python train.py --num_hidden_layers=16 --hidden_size=256 --num_key_value_heads=4 --norm="rmsnorm" --positions="rope" --bias="none" --weight_decay=0.0 --decay_shape="linear"
Each number is 128 + 24 x the weight over its row's rms, rounded and kept within 0 to 255. Layers, rows and columns count from 0. The size above them is the row's rms in percent of the matrix's.

# layer 7 attention value, 256x256, rms 0.175, rows 210-255, columns 0-127
size [101  90  99 109 104 102  96 107 102  97  95  96  95 101  97  98 102 101 100 100 103  98  95  97 100  94 101 106 103  96  99  91  97 101  99 104 103  90  98 102  91  98  88  94  90  95]
[[180 161 102 120 101 127  94 119 127 102 130 108 100 122 128 165 121 151 136  94 108 124 131 154 176 141 144 161 123 141 156  89 129  98 101 134 137 112 118 148 136 148 104  96  95 134 128 110 102 131 105 164 156 136 163 136 119 144  96 119 149 159 146 150 135 137 102 133 143 116  85 133 145 129 136 156 148 147 141  93 146 150 114  70 128 170 153 136 148 157 110 139 114 123 122  99 148 120 147 101 130  92 129  69 151 125 112  98 144 150 101 115 157 121 128 158 164 123 153 114 126 138  90 113 160  99 141 153]
 [ 91 131 161 139 145  92 102 136 101 197 116 107 134 166 159 158 124 136 103 128 141 158 169 124 153 112 197 115 142  72 112 123 161 165 119 143 115 107  83 139 121 142 139 136 152 138 137  94 161 143 100  86 131 106 112 145 109 115 140 111 109 120 134 159 101 112 142 123 142 159 121 150 103 137 149 137 102 135 107 129 160 131 142 144 154 110 163 135 124 112 130 127 138 161 105 109 147 167 104 158 100 131 106 123 170 164 151 111 103 111 166 146 154 129 128 131  89 138  76 141 127 130 149 114 120 139 139 127]
 [154 129 141  91 128  95 104 159 166 171 137  64  97  81 129 102 105 104 110  82  92 103 152 135 137 104 109  95 143 108 138 127 123  75 165 127 149 120 130 123 102  85 105 152 174 186 143 110  91 122 146 142 124 140 152 168 123 149 144 150 149 123  97 167  99 133 154 121 132 117 114 115 129 125 172 119 153 134  68 101 180 160 123 130 125 122 141 171 145 146 129 129 137 153 149 115 126 137 144 119 107 122 165 167  97  99 116 149 103  95 129 141  93 149 176 121  83 107  95 128  98 137 162 117 147 103 117 148]
 [ 68 148 164 142 139 111 126 122 151 137 153  64 150 146 118 150  85 129 130 136 159 122 120  97  87 115 159 102  75 136  77 166 150 165 115 124 125 169 133 146 123 104 162 108 127 161 143 122 108 155 126 106 103 119 142  99 102 126 127 127 111 127 100 123 143  89 100 129 153 139 147 177 124 139 115  73  90 104 149 123 124 145  95 106 143 118 132 124 102 127 147 133 134 178 121 110 149 131 169 144  94  95 128 138 111 168 121 144 175 153 116 167 163 106 138 138 133 129 122 128 134 126 128 115 117 138 157 136]
 [ 88 152 122 106 122 127 111 145 114 117 139 136 110 163 111 142 119 149 184 100 125 122 144 120 164 133 132 129 131 137 168  75 157 126 107 174 138 150 154 133 153 120 125 120 157 141 130 127 148 137 123 101 110 124 151 138 126 123  73 172 109 112 123 164 104 102  65 119  96 104 138 113 132 131  93 132 116 135 108 123 122  79 157 125  99 148 116 125 151 113 125 114 131 136 132 146 142 151 100 152 152 184 155 126 152 147 126 104 138 155 125 112 134 137  95 123 145 140 136  94 104 161 104 144 148 158 159 143]
 [ 97 156 138 146 141  97 112 143  99 147 182 155 110 142 162 158  73 115 120 163  92 136 151  89 121 120 132  83 112 136 108 127 149 126 115 110 129 130  94 161 140  85 139 163 101 104 140 176 157 104  84  84 156  93 131 143  59  85 159 117 107 100 144 140 124 122 153 156 145 117 140 148 138 163 168 127 146 129 127 102  93 146 146 180 105 112 131  62 104 109 146 148 114 115 122 120 128 123 148 140 120 108 132 160 138 151 134 123 135 106 121 147 151 150 163 112 109 180 140 111 109 158 110 114 118 150  79 123]
 [102  97  64 135 150 166 104 112 156 133  93 161 171 141 153 124 104 146  65 116 111 113 149 139 119 117  97 150 183 172 152 158 153 147 114 113  95 108 186 133 126 139 148 161 136  89 132 118  86 146 110 130 127 118 100 115 114 120 136 108 136 177 123 116 174  83 113  73 108 136 132 100 108 144 116 106 135 153 129 145 126  97 127 128 159 115 126  91  89 156 132 158 119 152 155 144 123 161 121 101 122 163 152 126 142 108 152  82 154 145 145 116  95 115 144 144 104  82 147 162 104 130 134 131 116  93 173  98]
 [124 135 140 104 163 121 133 112 108 153 118 139  75 150  78 117 130 130 179 149 163 120 120 151 160 119 108 187 136 110 139 156 149 160 129 176 124 130 131 150 105 102 145 131 123 100 120 118 160 153  88 134 143 111 126 146  83 109 129 129 129 143 101 132 123 116 125 179 123 129 145 129 131 146 112 125 145  76 117 107 125 139 154 178 182 100 106 148 116  96 164 142  87 149 109 109 147  82 148 149 109 100 129 178 120  82 150 118 136 109 132 123 172 123 126 128 109 124 125 118 142 145 149 143 102 135  78  87]
 [140 133 151 127 101 118 109  90 148 116 147 125  85  86  89 154 144 152 142 155 122 125 136 140 134  92 137 113 153 100 134 121 145  89 165 153 124  91 109 120 124 112 109 123  89 151  69  65 125 132 101 154 124 120 132 143 188  85 149 184 135 124 170  96 148 169 145 105 133 129 127 119 140  94 143 132 144 101 143 152  93 134 126 101 142  98 139 136 129 134 135 144  97 133 140 107 129 127 103 133 135  75 108 125  90 102 125 144 112 164 151 117 120 121 143 124 134  96 131 153 130 106 152 113 149 122 110 102]
 [104 154 132  77 126  98 168 186 123 124 104 143 122 137 137 117 144 108 162 154 104 120 150 132  48 119 136 126  99 131 120 152 143 106 144 143 140 119 110 131 121  95 119 147 147 125 129 161 134  94 143 115 106 139 117  91 106  86 152 136 107  73 120 129 114 125 127  63 126 140 115 167 185 135 123 116 109 134  85 155 126 130 137 161 132 118 108 122 134 124 114 127 126  98 118 129  72 130 114 115 100 122 126 145 140  88 144 108 128 219 165 110  94 132 127 143 137 203 128 141 133 133 132 123 105 135 135 108]
 [103 134 117 140  96 102  72 133 107 113 144 132 172 159 138 128 105 146 152 141 112  93 110  94 113  98 125 110 117  88 123 120 131 111 111 145 141 125 113 107 135 125 174 120 174 137 162 112  85 107 153  85  91 129  98 140 109 114 100 154  99 127 137 136 172 159  79 131 146 115 147 158  91 149 143 137 126 155 108 109 104 108 131  91 149 117 191 114 113 105 155 169 111 117 126 119 106 111 136 158 115 129 134 107 115 160 106 130  78  77 132 143 149 157 106 162 123 156 103 165 160 123 105 129 147 144 165 110]
 [115 133 149  89 135 118  92 152 126 104 123 145 108 113 149 125  85 134 126 144 135  57 136 120 124 162 137 151 132 122 151 129 135 133 122 136 135  89 123 132 110 146 129 120 149 115 132  77 167  62 134 144 116  86 161 130 127  97 142 152  82  95 157 104 134 148 112 111 132 147 166 114 145  78  92 105 146 100 136 153 147  47 128 148 120 101 112 143 144 194 133 146 140 127 164 130 116 111 108 127 116 126 139  71 123 106 127 106  81 159 126 130 164 120 126 153 123 109 128 126 138 115 127 125 120 112 132  93]
 [166 110 123  95  88 141 161 109 160 111 144 123 121 117 135 134 176 100 159 111 128 134 110 137 110 136 137 110 108 121 114 142 112  58 112 138 146 124  90 119 129 145 127  81 101 119 146 135 111 156 125 117 163  84 116 123 110 124 128 117 149 125 116 128 147  98 113 113 181 138 100 144 116  89  99 144 148 146 170 146 112 117  94 129 173 129 157 128  93 133 187 154 141  95 144 108 155 137 142 139  89  98 110 103 128 121 173 127 112  83 147 141 120 128 141 118 122 112 117 130 115 114 121 136 182 136  91 145]
 [131 134  79 109 124 133 162 135 139 125 137 154 119 189 123 127 121 146 162 149 123 108 120 129 134  54 155 141 128 157 105 116 113 117 135 140 141 153  97 133 124 173  93 110 110 124 154  82 130 129  93 128 131 112 124 104 137 149 125 132 120 154 130 112 122 123 168 131 130 122 145 140 131 154 112  71 119 153 126 134 148  96 137 121 149 164 172 113 110 113 117 151 107 116 144 126 123 149 136  99 120 133 146 156 127 147 148 139 131 139 134  91 129 141 161 102 136 122 166 115  93 111  91 124 162  83 131 130]
 [107 124 127 105 114 152 149  94 136  82 122  60 166 126 109 128 149 125 140 151 136 143 111 152 140 153 167 114 154 106 118 122 160 127 146 108 130  90 181 132 120 162 111 142 115 125 118 157 123 131 118 143  99 183 177 148 107 120 160 147 158 101 105 130 136 145 114 135  92 146 152 143 120 131 124 171 161 125  93 101 108 143 135 166 181 160 155 125  86 159 147 109  97 137 171 115 147 163 140 169 144 117 148 129  94 113 148 136 140 155 106 128 117 133 151 206 113 167 168 119 118 140 130 129 137 166 132 115]
 [137 118 113 148 111 160 196 108 137 171 160  96  78 103 115 105 157 111 125 125 153 119 107 138  99 139 132 115 130 108 100 103 110 128 126 101 168 133 124 109 109 112 113 127 130  98 173  78  95 164 110 175 134 116 107 154 124 128 131 145 142 138 107  85 147 120 109 149 140  80 119 166 141 165 135  95 143 178 100 139  99 111 153 151 174 137 138 160 128 152 154 145 107 104 120 116 106 122 107 129 168  94 148 138 130 115 141 118  92 124 137 118  98 133 125 134 104 175  99 176 135 127 124 121 141 103 124 111]
 [101 145 141 110 151 112 132 151  90 143 149 124 179 117 124 144 146 133 107 132 107 121 124 116 128 139 132 154 121 155 130 150  98 145 142 152 104  88  87 149 159 111 110 161  90 110 157 145 142 157 127  96 149 145 111 104 140 110 108 105  85 104 128 162 117 120  95 127 147 112 136  88 151 164 139  68  86 114 132 145 114 120 150 102 133 104 158 118 159 148 152 117 107  88 198 129 142 154 157 161 126 158 145 144 110 177  89 108 104 107 125 123 128  98 113 184 142 180 139 120 178  95 136 167 134 105 160 121]
 [118 113 132  88 127 125 162 121 131 110 150 130 144 148 156 119  91 112 141 139 170 107 140 121 110 106 133 104 129 190 144  89 112 131 100 138 115 157 149 156  88 175 138 106 137  84 144 181 116 122 129 120 117 152 147 135 117 137 119 136 152  99 132 155 150 136 110 135 110 124 118 123 120 103 133 121 159 161 131  70 121 112  93 124 128 137 151 109 123 118 123 121 128 147 114 140 137 118 140  51 131 162 117 107 112  97 158  96 127 115 166 109 115 128 131 138 117 137 141 160 155  61 114 115 147 133 128 116]
 [154 135 164 137 120 145 160 119 119 133 146  96 141 121  93 128 134 161 119 154 113 172 114 119 106 193 153 138 152 119 176 106 115 119 134 108 177 162  89 140 129 122 122 122  94 140 115 108 147 115 133 104 148  77 124 156 150 136 103 101 127 121  91 127 130 147 114 126 125 152  88 102 112 163 110 110 103  83 139  99 117  99 104 135 121 126 162 107 178 106 126 138  82 139 136 149 108 106 151 110 105 124 166  95 115 126 141 160 109 113 103  87 136 165 144 113 111 134 121  92 124 151 150 129  95 107 141 154]
 [105 105 136 109 122 146 150 123 133 126 126 100 129 144  89  90 102 170 133 137  96 105 134 128 150 147 146 117 139 154 159 112 103 118 122 112 159  89 149 156  87 110 121 137 107 110 122 151 171  88 126 170  98 158 172 148 117 160 113 145 123 122 134  95 107 104 130 198 123 131 157 133  88 101 130 100 173 126 133 142 159 136 124 144 112  83  96 107  68 148 187 117 114 148 157 132 137  80 121 130 141 103 121 142 113 165 157 131 144  98 170 158 121 109 127 145 108 103 101 147 135 114  99 146  96 117 123 181]
 [188 130  96 125 132 128 191 105 126 109 115 161 114 124 107 134 194 110 148 120 171 143 112 107 108  79 109  70 122 131 129 150 185 172 126 102 136 146 113 103 103 153 104 172 114 137  62 157 111 113 107 170 144  99 121 111 127 144 181  85 159 141 124 109 161 142 121 113 112 125 135  95 175 144 108 137 149 136 122 127 120 174 135  99  87 118 112 118  94 114 114 173 136 122 133 155 127 126 159 107  88 157 136 111 145 160 107 122 126  98 115 135 137 142 124 102 141 120 123 137 110 163 103 129 130 127 140 142]
 [132 135 142 136 129  98 148 154 148 105 127 175  84 157 106 125  88 140 108 120 152 109  98 172  92  88 112 118 138 135 137 163 171 130 124 120 128  78 156 120 132 113 142 167 132 142  99 140 155 176 138 134  74 143 108 101 111 101 121 118 118 125 129  96  92 112  93 125 141 131 131 141 136 137 106 126 132 133  96 130 115  97 111 156 161 118 101 155 149 121 108 151  79 106 128 156 143 161 112 163 109 197  68 136 156 109 121  86 152  99 131 157 130  91 159 151 160 107 161 125 126 148 152 115 121 103 159 130]
 [120 146 172 176 150 113 152 164  97 113 122 117 131  94 113 156 153 135 157 103 116 134 114 168  79 118 101  96 115 139 132 168 184 107  74 134 126 132 148 124 127 158 153  99 110  86 152  88 150 143 129  85 110 118  88 168 124 152 146 124 140 156  86 142 122 100 116 115 151 125 122 135 180 123 106 122 121 107 124  94 109 103 118 166  82 127  88 144 103 126 154 148 156 173 171 119 140 156 125 129 124 127 105 125 121 144  97 121 135  99 169 113 123 122 118 112 137 153 120 154 114 137 160 166 134 130 125 138]
 [116 102 104 106 123 132  38 126 124 141 105 142 112 115 149 163 124 143 144 129 117 135 117 113 138 154  87 109 111 147 131 145 152 128 118 139 109 123 101 124 119 120  91 149 130 132 135 145 110  97 159 115 180 108 142 122 173 148 178 134 118 118 130 137 109 170 123 104 116 153 111 155 192 148 120 141 110 139 117 156 111  77 134 150 126 167 111 177 120 129 123  92  75 124 130 123 104 129  70 107 144 142 139 109  98 137 145 136 153 128 161 132 148 129 132  98 131  66 120 142 147 109 106  92 181 135  89 161]
 [103 112 161 128 136  85 110 122 157 105 155 101 104  92 130 153  96 101 151 138 147 141 137 134 144 127 131 120 113 118 111 131  95 168 140 153 147 148  98 143 103 124 122 107 125 107 174 136 105 128  77 113 103  87 147 149 153 112 119 117 146 129 106 147 178 130 137 116 156 117 119 115 131 142 119 144 154 118 131 151 127 107 100 101 125 146 107 176 108 127 128 155 146 117 146 146 141 145 137 157 119 124 121 139 120 123 136 110 116 140 163 136 131 110 183 100 155 127 143  93 119 106 101 150 150  65  81 111]
 [138 118 112  93 123 118 136 123 138 108  86 135 153 128  56 119 135 127 137 141 126 161 107 103 140 142 122 123 135  94 149 132 137 129 110 125 111 143  91 146 108 128 186 143 125 117 122 130 134 136  89 183 141 114 156 131 157 125  86  77 147 141 134 144 124  94 136  98 132 161 136 131 162 123 175 128 118 108 146 122 120  90 132 123  79 125 152 159 136 152 202 162 132 145 117 210 146 110  98  89 147 139 161 109 150 123 132 134 135 133 142 120  99 131 121 108 151  79 147 124 167  75 122 142 132 120 140 129]
 [140 191  76  99  98 176 131 111  90 146 178 135 191  94 149 146 109 119 115 157 142 124 115 122 138 140 131 129 137 130 116 153 168 107  89 149 140  91 132 125 110 182 116 118 147 124 130 104 136 105 115 151 165 129 151 143 107 142 128 100 113 122 142 129  95 129 150 166 117 105 125  94 167 118 103 100 109 113 133 119 129  98 160  97 127 170 127 150 127 123  97 122 140  84 136 104  74 126 165 105 137 149  95 127 113 113 140  97 140 135 176 144 124 130 173 125 113 110 129 130 147 113 112 140 108 112 115 141]
 [153 155  84 117 168 123 142 127 132 138 159 126 107  76 138 144 139 133 126 128 122 112 117 139  40 105 130 101 150 159 136 114 117 112 128 130 123 143 124 156 122 168 148  67 127 144 143 121 117 149 132  96 157 103 136  90 105  72 127 125 199 117 197 121 155  75 157 114 137 106 125 105 118 119 164 140 152 111 139 144 104 132 118  89 123 117 135  92 100 127 131 112 122 166 137 162 130 122 131 143 143 130 124 163 144 119 137 141 128  97 164 144 120 142 164 138 160 123 110 160 145 131 139  94 116 137  96 139]
 [145 156 154 113 148 132 138  94 150 150 121 108 122  82  91 122 140 113 208 130 146 142 143 119  97 158 159 116 139  85 112 110 125 121 134 112 158 118 146  93 127 154 127  96  89 155 100  83 131 125  95 130 129 129 139 136  98 116 182 108 152 101 126 155 105 134 189  98 118 102  93 134 122 155 136 112 159 135 175 172 137 141 118 130 114  86  92 143  82 128 134 132 100 108 118 125 129  90  86  90  80 142 141 165 116 148  92 129 119 118 119 137 111 128 106 111 133  89 131 178 155 116 143 161 157 144  92 135]
 [147 119 114 134 126 135 158 132 131 145 139  98 156 109 118 176 138 149 107 161 140  88 133 108 192 128 127 130 111 132  98  49 115 127 125 118 126 155  90 111 179 168 145 150 119 131 111 159 113 133 165 142 116  95 113 139 136 130 143 110 111 167 106 112 110 158 109 114 117  80 140 125 144 157 136 100 108 138 149  86 126 139 170  97 124 110 117 108 103 105 124 109 168 113 136 132 119 117 114 109 132 116  95 129  93 149 148 118 189  89 126  91 152 125  76 111 110 141  93 129 126 127 105 153 157  85 119 159]
 [153 143 123 119 114 139 134 147 103 149 149 169 131 148 143 140 139 131 160 162 166 114 135  83 126 166 149 162  68 141  88 111 119 138 126 156 156 127 114 167 115  80 129 117 136 136 127 126  81 135 136 131  83 130 140 137  99 117 128 156 106 145 151 164  97 157 140  92 138 136 108 140 102 149 149 146 155 128 165 116 130 163 113 167 154 103  90 135 150 135 121 129 132 186 105  91 126 145 144 101  74 111 131  69 126  71 151 179 144 165 104 143  96 157 130 135 100  85 140  94 155 140 115 136  67  95  96 167]
 [129 115 157 110 152 138 136 153 106 144 144 107 137 131 125 143 162 160 138 120 114 132 122 138 125 155 138  95 103 109 173  88 152 138 117 106 176  90 123 159  97 133 129 126  85 148 126 149 120 116 123 102 142 148  88 135 149 117 138 127 156 147 126 162 131 157 127 124 114  81 119  89 149 179 161 131  99 123 139 135 138 118 121 108 180 150 138 115 134 116 137 159 139 114  96 148  73 120 138 160 106 159  83 105 139 147 183 138 145 139 123 178 104  94 155 105 152 119 131 119 148 109 142 108 154 125  96 113]
 [115 158 117 140  74 131 107 119 110 155  97 100 127  80 153 149 126 100  93 156 113 117 143  85 102 178 110  96 113 178  99  89 152 129 101 125 128 119 138 103 127 143 139  92 119 100 156 129 121 150 136 158 139 134 115 119  89 134 176 106 151 153 125 110 106 145 140 140 111 146 147  83 128 108 132 141 149 120 102 121 142 159 120 172 146 140 109  93  96  99 115 134 119 119 133 109  84 142  97 169 202 148 146 149 111 172 144 118  89 143 102 120 139 162  76 107 122  93 146  82 142 107  88 140 141 133 116 125]
 [ 73  95 163 132 127 162 110 132 163 111 134 171 146 106 135 115 114 106  88 136 104 149 151 157  93 130 154 160 103 149 108 152 145 141 122 102 167 135 185 138 159 179  97 135 141 141 128  98 159 157  93 131 131 187 137 132 162 154 140 153  96  96 142 157 139 134 170 131 108 116 107 124 133 125 122 131 121 177  90 162 116 154 152 139 114 141 129 114 173 132 132 147 160 146 125 164 149 117 131 138 159 110 123 116 137 115 163  86 149 113 138 140 134 138 120 129 154 167 153 170 120 159 118 115 122 121 116 113]
 [199 145 141 131  98 137 108 154 112 138 143 118 133 130  96 145 117 118  88 182 167 120 109 104 161 167  94 105 121 146 105 118 122 111 147 125 141  95 157 143 138 146 159 102 133 116 154 121 164 139  92 115 120 115 128 117  79 107 150 104 113 171 130 110 153 121  87 105  61 123 180 179 112  91 108 117 151 107 114 169 119 106 102 119  91 131 117 133  94 124 145  97 142 145 128 137 117 173 111 136 129  84 132 139 148  94 150 135 118 144 145 152 133 140 109 138 124 130  97 149 133 117 107 120 197 121 127 143]
 [137 131 118 144 108 133 109  97 120  96 116 145  90  67 146 164 133 165  82  95 120 155 123 165 126 166 138 104 111 132 100 102 134 132 139 129 124 106 155 127 133 130 139 162 116 129 138 125 131 131 134  97 152 149 149 141 169 121  99 150 151 103 127 127 197  90 128 129 188 120 172 116 117  95  82 176 121  92 110 102 144 133 132 124 145 156 128 134 164 147 121 136 105 139 147 115 132 127 171  85 157 110 129 114 129 108 134 172 108  96 117 111 138  74 147 136 171 134 122 152 124 147 121  85 148 123 120 122]
 [143 139 114 121 145 118 115 152 136 124 104 139 132 157 142 138  89 134 104 112 164 109 120 189  95 101 151  97 136 107 164 168 139 141 124 143 153  82  69 139  98 110 142 106 130 113 111  98 153 172 124 148 130 134 106  96 107 121  84 133 148 126 146  76 150 151 115 141  80  97 159 164 138 143 154 129 123 126 131 134 117 132 146 112 100 118 137 104 145 109 113 108 106 121 120 137 132 102 144 108 115 140 135 113 167 153 115 138 162 173 111  95 102 139 154 168 116 115 159  55 133 147 117 125 152 118 163 150]
 [136 109 174 108 107 156 121 106 116 124 142 127 133 132  89 177 122 119 154 100 150 164 146 130 151 105 151 165 104 126 127 152 115 114 141 111 138 132 109 138 176 142 140 123  99 120 138 131 100 169 136 156 144 162 151 132  94 158 117 130  91 161 145 111 148 115 121 117 143 167  85  93 174 107 110 120 151 151 103 107 112  67 122 124 120 130  95 110 114 116 120 156 111  99 142 139 111 146 149 102 114 118  95 124 148 131 127 150 116 132 179 125 127 152 154 127 110 123 118 139 115 137 137 112 112 202 173 121]
 [124 135 118 135 147 143 147 131 117 137 123  99 120 164 168 127 141 150 163 112  89 153 103 112  91 135 105 154 135 159 113 136 155 116 140 149 173 143 150 177 137 129  70 126 119 147 161 101 118 119  99 145 124 128 105 138 103 119 155 118 126 103 132  87 149 158 167  99 140 134 145 150 121 139 103 132 165 148 108 163  96 136 148 142 147 146 139 144 136 109 138 173 126 136  94 132 107 132  97 129 116 125 102 142  80 100 136 124 135 157 163 122 117 144 124 113  89  94 112  89 151 118 145  97 148  69 102 127]
 [112 125 174 144 126 128  97 121 138 132  76  95 100 128 148 124 182  60 130  89 121 112 142 126 125 110 134  89 104 132  83  97 132 141 132 135 145 137 126 141 125 111 110 160 105 118 110 107 119 133 137 151 137 134 123 146 107 158 131 132 107  92 134 171 136 143 141 139  98 139 117 148 159 146 157  81 102 129 112  87  72 129 100 127 150 130 130  86 130 113 114 147  81 121 147 119 115 127 171 116 115 132 137 140 145 114 111 135 111  85 122 130 111  95 146 133 121 110 155 155 133 130 165 199 144 151 120 137]
 [167 141 114 109 157 109 161 110 126 118 120 141 112 133 165 144 127 131 163 141 125 140 123 101 103 183  90 139 101 116 151  94 151 113 120 112 133  93 154 107 160 118 137 110 147 113 125 108 147  96 125 114 162 152 116  96 170 133 103  89 142 105  93 117 169 165 137 102 157 144  95 113 136 101 127 155 151 114 140 110 153  97 158 133 125 111 113 151 117 112 120 176 143  99 121 141  84 124 141 130 135 107 126 128 153 119 111 111 117 130 185 134 115  92  90 128 119 121  81 109 102  81 132 117 137 111 145  97]
 [ 99 151 137 141 131 124 135 123 127 116 129 142 127 118 149 120 145 167 126 156 134 124 112 103  97 197 103  70  99  98 145  99 146 102 154 160 107 108 137 149 124 109  76 132 133 154 160 118 167 105 128 146 155 120 124 143 156 100  70 118 114 136 130 135 136 105 169 114 149 101 123 136 168 139 123 137 159 113 130 147 119 110 100 136 123 119 107 103 127 133 115 116  96 119 142 139  67 119 120 108 140 159 111 157 115 109 123 146 158  88 180 119 167 124 130 147 143 107 127 132 110 130 129 113 110 125 151 107]
 [125 168 128 134 151 107 141 147 137 166 161 126 154  71 144 141 104 137 152 100 135 115  98 157 101 169 111 105 124 122 171 148 105 113 128 136 115  96  56 166  91 119 115 147 158 147  91 120 152  92 178 138 113 127 124 164 125 138 131  92 138 152 131 114 125 130 128 170 152 167 105 134 133 142 134 151  94 116 187 165 158 157 125 131 113 127  96 143 130 120 168 128 117 129  97 125 125 103 123 135  82 141 100 160 129 107 149 119 141 136  90 109 112 126 100 142 145 141 141 173 144 126 111 142 148  85 108 145]
 [150 151 162 113 131 148 123 184 139 126 156 128 135 148 117 140 102 118 106 122 110 150 121 132 131 111  87 154 147 136 134  88 128 179 137 147  89 116 154 101 136  97 136 135 153 169 114 141 161 128 122 123 139 186 118 150 122 123 122 125 146 130 108 157 129 130 133 129 117 112 138 159 138 114 143 138 127 161 151  92 128 126 151 132 126 154 111 135  99 141  81  95 100 119 156 115 180  91 142 161 148 144 120 133 104 161 126 178 124  96 132 197 107 155 106 120 133 123 112 138 143 162 124 112 149 108 126 135]
 [163 147 118 131 133 131 127  90 174  91 131 163 114 159 103 159 130 158 121 108 144 140 122 138 144 140 132 167 164 110  90 124 136 127  91  83  48 140 136 107 129 135 129 131 151 137 167  95 122 156 167  85 119  95 158 118  93 133 114 165 144 130 112 152  62 103 119 145 123 130 129  99 160 123 113 160 147 117 136 105 175 162 120 112 160 112 149 151 114 153 132 109 138 129 144 145 165 134 118 112 138 112 128 145 133  99 133 114 134 117 161  96 135 102 145 152 130 172 128 121 167 160 126 126 162 135 125  98]
 [ 76 103 136 140 127  90 122 163 141 111  93 123 103 138  91 135 103 143 147 133 120 126 126 141 215 148 137 164 138 102 119 173 108  88 135  62 147  93 121 142 109 169 142 151 101 136 120 157 189 146 136  99 115 130 124 119 118 135 134 104 121 127 155 170 106 145 175 120 133 160 114 126 119 118 115 158 112 133 102  97 114  77 138 106 171 163  97 153  84 134 134 112 129 145 158 106 135 135 102 124 124 152  97 119 123  89 131 101 169  85 102 155 136 140 116 155 139 128 113 112 133 100 145 111 106 128 113 100]]